python train.py --norm="layernorm" --tie_word_embeddings=true --init_std_o=0.00782 --train_tokens=270500000 --dataset="wikipedia_en"
Each number is 128 + 24 x the weight over the matrix's rms, rounded and kept within 0 to 255. Layers, rows and columns count from 0. Numbers have three digits each.

# gate: layer 3 MLP gate, 512x256, rms 0.177, rows 111-127, columns 128-255
# up: layer 3 MLP up, 512x256, rms 0.189, rows 111-126, columns 128-255
# down: layer 3 MLP down (transposed), 512x256, rms 0.124, rows 111-126, columns 128-255
gate111:105104127114126196147112133151137104098100126119148139130154127166156148138094128138135127105105128124150140144142115156152147153145107147157156121136118157125130120122111143151111102134104109111144112111124112136114136144112134128138159093158128134113118113089142152108112120087145136090115160154134138141130135133111109120118149101127158135102114144127110129111121142129157141117104
up111:142103131119133123158155121136122125132154106150112110120114115127163148163128175114095089110133134113116129125118146109077110125164144161108135136133095120114125153092119141139125126113091106108162110130144108134105114153103120106109162131124107107120137136101110117120108097100135135125118137151104109129119137135147139100140135132158144128122145140078107137159160148146106153121196
down111:130104131157147146126111157124139106138105075127102139141126142154094155142112116131153142129097163101111173085114166110149114105122135128134126143136121130132118158148120141102130084125136154175094167117139112148114153146131159129125096097126119135125161115180136121131141105133132124165124153143125117125098094101105125150109122153142114152125147118131125137156147094124147106112122
gate112:160147157122108104104135137061157151152076094108102118145131121163115155114149139125097087118088098117150146130066174149121165145173104126145153209155148128081133162150156118154122122130133139104164167130099105094139147109212113119145102117162132135102106124127080143154114155106143135133133162149166130113046154087168118108129133110093130118108186118087173105120129110126148113113081
up112:100116129098194132117137121194127127077138129136161136127151141128163130178071106158101160118175153154160111122161140150156112139098120116108101062109124133156141128105115074123104164087099137116102116141139124131125108108086155156148169136152142118135114126106134117149154109111088084153145124132122174096161095147068133148121155094122105192169136130145119090156138131141143149131141
down112:176096124093196156159155065166131128066127124153135120137174141069125116167086158131136172109107124114106124098122086101176188128115102147099144131124142124194108129133133101136143102112085118117156146135112144102117110097141087150069111118128109127112151125143109104115144082132091094157149101158102154088192144138090093174122086158141164131202113168142079149076167106156081111066115
gate113:114109099136154144165150089152148137134116136126114171110096158103128132161113086159115122184107136162168113105140115087160133158123142116117161169181183166113137130132122099111080119147144139141125143104108095130133145149114094177128173113132121101141100083157116095134138128163085164129155098085137140126145113133104139106151164130144133124093192100145105129108093139156101136157118
up113:124148096138103160144111134098114145135107129121110122095148060161104079095107123137117087126167140124127093153149104151125128149070130101151172108081067142129128122144159096150098113123122120116137122153140100152154137130142100144082170128155076117121144094158154093125134123094120148095167123143130119146123123108103130132120177171082140100117159111119183169134118155130135117113163
down113:117155135130120096118157122153160101133101108147108168152130153111145167075140107104176119116139136114170156117104103085123149136151128119134104129142158131142144128164114127138138090137112132110137116086118180116107110100090123146094145144107142091139156106107148181129117164125110148133139107126133108134080151143124124155151116103132144137132123112106115154130105156124119189117138
gate114:107127093140106125109133091097117111081154110140087113135115088105181109162100155144134091122160162117136139145102139149102108121160101134121131086111142129121084098148123123138166134163146146101105139101135110122133122081155150111107186113158136182133163127146164161136101114132154152105101070139128115152164099123128133141144087122161185151133130088119147116130159129139154116112129
up114:101147124155139078104090162124102118161144123153107130125173116097154130091152149145133122119090131187141081123141133121164095110148117142122113138164108124112120131089101128118079125119179071109123115146088101102111122137121112133142136108139157108138151117132122128112157115125120091149113133114105112120105134113130142147123132131112147120143100136140120117134098111127109167092124
down114:157110126102134100133118149139155111134125129174057111122130110176125143141132115117134103139115162110112124120144176125142127167111116150116113140128148124100119149130075136200163155137111088171120057116131131141153118127097108100113151127114124072106133126111184162086122124154159144115163116158154124120114150128146149119143158122106119127131065134138111115116116114128122130132134
gate115:147128097138196129118150138122144119126157114100152093164135116139171146171159173115148115158099095123135082141097093140142085104131151167121128138131164124131122106139130125184119113132112096127129122129083123103080137128086158140091145119119099154170164126130166132124115135151130190114142130157143148166126171122128165108122157110099082136144099168118150106118095132142144110137169
up115:126115096132085101150145158172125134118128148141151140151103156143174125156165124096140124121133089094154128154113102160144103116176147123126119152108186122169157149160094153185135083170125066182132107142095146103115103138121143117149137103151127123177136147110118082140086124125102164121115144150158129206109125103128125152111136135084107150103072114110119139108141138101107099122123
down115:135099108128121138156188114111124148101166131135138123114145136126134092116142104109094094079139118143125139116128112114156128162109102158148170124140077121103143088107116157110135146126119043139141183139175115145094130113159109151121135151136079168132165065157123145138128141113148101125124137110152130122116113127132097131127152137179125120094106125146123103135117124114189133117119
gate116:125131162132118179128097119119105133131108145127123087162119098139138122089164110104154113107160138108112119117120139097147140121129117094126152113127141137162111131103134121166119134166199152178098151134120146087114109123119092128148112156157112109166151157098135180079077161178080170175100132164129094127129160144169106120125066181130112065120174096109128135109156128113087130140137
up116:142091115098094099122089121158118144144128142101147125158134141161121173107169080138117129077091098084104128117115145134115142097121176107126151130124141110142160086101105072149126096122167137103171109116169149125133141118108083125119141122111118169123099160102151133134146160152144139117126140110113181133113060162098132123101112146107124133167128128117132165132145107109138116081138
down116:136177125132071128113143089116110161162099115129092128116076097119123148131126114138125116131076146156170139146094125152128118194146115101104129150156082145128105155101144097123140119111175116054159138138116132140164172149143176061107127129097130124105159108113101126178138097113144140132142152090131099108135100134112113115099121147081106132178136138083140152132128126135137102134101
gate117:131115134103101127123119105148114135123097132091113124126134107085150098158127134100107115114088179158089101134147151106121137128116153151083149074091098145128095123114123166147142156133145122106095119083166128149096164164131146106138101106137105135139177135153129135160110168114158142140131127107136127121089112126135144116070108152121090137160160143147145156128131121131097086120168
up117:099165123135091117115186117143143116140106109168146152122161127089117189122095156119152162140131111111168150061135140099121104139171078077136150090130135125118113132134118151145080160147158145096163173093153130116135093128121118131140116090093131102156090081135108168126100135155145079126125155145133131142129129084150139145118163099152105136147108134113123159160170148120113174081131
down117:141118093128156130099115117139135169132099174106137073087119109144155114178145116117158177092144132097096134137120123116123150101163142110132123102113111114113125132131120092148152093147114110137117096102110129116132115151128111071150112117129127153109171136146118107126102119121101116151123163111139115125085123128142151103072111162119102104139112140160168112120121127102131140088134
gate118:137146117131114119126148097169119134137126145098134132115103112106155132076176105116138157109190125137117105160143125133141163151134115136165157111087128177102125121186116102098141079096158110150108130161084154071092128145159111121178140115147137120116145144115133083088113078150112112122180155096154134113112174122124152104139146135124134125133143166124102150141123113150122145091116
up118:076143127108141106127162108136115118147138084086074142104175110124143085131116135162107163149124089140118129108091160124138167118131127107120160152132093136072134071113125115154135142082114111137074141104135186121101144144119138149124148110075138135114092150128183120126163125118110131077153132107115143198130141111127179132138117096143129088143130123155150199147109187163118093164097
down118:135112101098191157151145136156109099109114174133101109085130141098087126122158108157148152114116105131117126131136176151132069107139123115137090097145120168134131134120121125103148171128121173134162096143140076108159120102146121101153135129105116059178091143126131122131094129081149114128142159176115128126136120115143146155148114162186131135106161125118101128159158079107167173149119
gate119:102153115120138149166129129143151167104112103118100152112116112103156144133173114139114129138154150162125120084149093133145124079157102134135132177153081110112103086103147122150133156102120104126098147152119128147193133092137092141151122139138158136118152163184056149133124110114112120133137135160096153110117105130089081127101135103115133174161086124137124112140143175110101119100145
up119:108169100061136094125133114098148123138160150149174107134123155139131142118142133146129124141085095161141124101106097112140150118117144126150070144146153073155141134131158161085135126143148084154139111132145129109149192112128077178148097141114124148102130111142115145157150121149113106059116142138155115079122118134161084099119156089103155154126107122138138118128108108114086112135106
down119:140125117147182126135095144136171103122158130098130135128126145151128124127157105106102187101142156104133154164145179139122156108108131114076148153139129127130128095088152103124120138128125136125109094148103109136119110119152112123129128129102150139140135129124149112111128085121040109133172129129160124121129136117119139150116124140147139169119129155110097187147120135139095091124112
gate120:174114122119129089144129144145082145136132126137101118127134124141098136115154103140154107141144090125130157106097103168129105129133127111155147127153096109116145147173116141158107133135113127105144124136120088136136123147119130155113143126122119137121133124118126120095132143113116146133120146129119149129104135149115138124109132149131156085117162105136157116140148094147119114142099
up120:148145107108121109161130163133106115133112090139086121155100096164123141127118107110128161131127101115114123093135155137169131135132134114146165084143123146123100156142140123139134157149099089115147132162140117139140129100154154154127114143161125115103101129097126101095125099117101135104149144123132136150109140162125150092131146139123132108136122107129164118139172138133108124128131
down120:154174137126145121131120078160112133149153146127157126128139139158131126114143099138128114141108113103135063116154160133137141154145162124148105133127100162103132108132158144141127113123132108114119121168147143142120132141116113144146142113109151116142139151094121089104150101126130114114096129121134149162111121158111112155134131115145147124109153116113119109132161115114156155136146
gate121:138122136126102132143130106110130091111170110162131130137166100165119143120136141142158118106131130120180146128113124136113148167161111126091128152125133094119122149155081113154154099120126123135176101149127085142097113112145076120158123126131160132111145158113157115113118145099112118115135139113134128124138095136152147123108162158204150134142083123121127090117144120101144120143122
up121:145093141119113125111129108119148143124105120121155126120122092140147157131141158105077094125110128132170145124112158120148118119148112113137118089102125125127103120120120131125084100070138092158097115074084108136139173147122114125127189149150114126149089154152081145142129069135137110135098177130084104121098094130139132143101109129168132128124128145156132092108179149113142134127147
down121:148125119102134163169097131151105088136135132136138140104123066093132137162103116110130146125108117087113148106100128145172137108139123084104131105137097133167108094119135126124118163148108128133164122141125081100118095144151116132147103162135158154122103136106155127145082130154102092132128140130118130166143106121126149145128133125128131117153143072166122139096137113125129138144092
gate122:135149144112112120093121179152162119148153090156146080092129120140177117115121148105110174143100152129145140120133123144101131164135124161198128091129142120121119132112073149156150114107110154089108149122126138146107122159103141118146165119141155124168116109114169138121126115116114132136128135113103144174129141136147137120138133158128112076129119133103082100145129129111140142115123
up122:116138131145133146110115119110068163140118163133140112157120137134150097154149167114132116112163131128131163139106076146129144131170105142124135094150133132135131154107131149115093173084110100138085115176149103157132152097133130155163156131110102138147168103134123141105135111107168140107079138149140162137112121105150135087134125151070097144134118146143115108121139127141156126114104
down122:140148172121106117102111124145115170119135061118133053073131110165135126072113144149101119158116106111177099101106126094139086128128146110125119129122146146147167096114123159127136098089126141124112143141096116141136105152133134122123123112148140129143116130104124157128087137128128157137125113094129145148143146178113117102148102149166098103137116128139116074110126105125119143183136
gate123:153141151155158093095160183136084090146068176092135123132103117127179081083129117085131143122115157171113143165122114073090079127091111107150128170170102111190135120106094107127160128102092137130146181107122177146127153130149117103102133092158142124157130080089141124130097154147106104108113086145170143132101172108101098108132081078117118129162163122143145105155118159139150112131122
up123:145112137153113138095108143155135142147131095161174139083124116172131131158108074112124147094139140140124119123126109094114184148121120109130115155131108126157074106123066181120150080112171159121136104129114129145103176170110137065152101176124091119114078111128090184154103153108146150137141117151140136114149112143120101156093071094133203144138177104095102066136118127124117161124139
down123:161078076094111135125141179127093076092103139116149162143148130141110115172097160157107122146077115151127128144152082158150091144117150099156150094141106089119188103160098126097096133124085128135153182113108117157112109091106117130157133142153130135191134166159137107088131109144117120110126102120131145178166094147074144121094167155136104153084126146171144167079179128126124074083104
gate124:101144165160109084100076132093155136089104117114062126141093097116171126165118127101149144094122107133153130155118120111084122056158074127119096131080127109153148171125169115119128150148175144127074140142110121150132143117166100129106163123112125108093156131148142133135148129129096145099170145124120109154108081124142182136130168123099154121148150143156153116084118139136121093104110
up124:122157125081125094101101133108140164116109132121109130115158130144132103130107122125107122100132120168111127109114104114105082108092097109139118142124117181137093128108137108117164139154181081095145158147174121172154077151143104131113134113156144102120126085146135190115148133149097107132154124134131094121158108131152135117136122136062126149136157116141104119172095147173117119099124
down124:077113168139119116153156086152112144144109091122182113136134126131134148101094117110154127135073104101112143097123114125134158096179131113144149133120128094123135079096138140141119070135138147134111144105091101118158100133128114121100152065141090140073122114098173137115121120182136152091113175154104109136108123120124150150122158160162144109099154127143147112110142107163111109159101
gate125:094143138108083145161115126128127124104154102128143163161134139153095109113143142096118104160115164081139108140139138123098156156093130116128152095078125099119172134086137120107135127106158119140138104164150133118135122122147118089103109143159127127083149151110102144118136101128172143146138186105059110101118146115129107127080190138137090113141130098136154161111181111136100086140144
up125:115096166135147079141117114120132106160155128129195118128125130100135125155126121087068157137118105160144104129129148121178105137116130122095110074137089126129102128155111152142148129150097112128124172132182143144083083082117135153103150152118122119170123105174125126170156100133116117139116095136168084124145131113132066117148123116109123134157087112187067137146115097158120158134110
down125:130139157112105107116167092138151127121149120111154108114121122127144164141186128171146129127130123166106137113119119146141102142152094118151113145147154153123114091125149137105119119121109121112150111117139162089141126161179184126118134132131119149139117138110115148125113126138108119125147107098163138084098166107189147159126132099104141118116136145147087119087116156124115134138085
gate126:157116123136094122079152125111129144113151096122103077113164118107144137153137158099104129140162097158118156159086147131152135140110091114128137173132131098125165145164115126137102138156135152100118108128107113085132120091119085142152131126105116165153154117131103085093143112125121169152085122160106117166174122145141128165120086102125147114147049091123110095080134155166125119121163
up126:156123150091102159197138120135154103164165209087150126138133141103121148072077160162132153106114134089133106140196143133147096125127150138143125094110158097065149156139065125144142138134129099118141117091108108146123129125142131095122138089102149061096171147144128146157152102129128100140170121119136165151148151118093122110092139126147117131073101123123133113131101101137152135141090
down126:121137132111120107114147125151106124145118124095124129156133154194154120167127141100145123135111163104124156153118123144112107119175128080089124115091102130171154090144125129127171158140155174129146152138125142169107146109078114139127102076100108139158166091151159114121093157096094102110142107064099104180130121118090181136077122143119061108147195168152134144151152108106101118121114
gate127:173125121112116072134123132089144107145134133105118109144098116161166145136110131132109157114147157119129136178093130131142098133141138118133148133098112145132158126172143123161113129107098107118174117137145106174116138110094128152176115140136098089147171148165100134112097140106162155147123156107132155119115089129127118119158110120132163122126143101098106069127126117092150115104097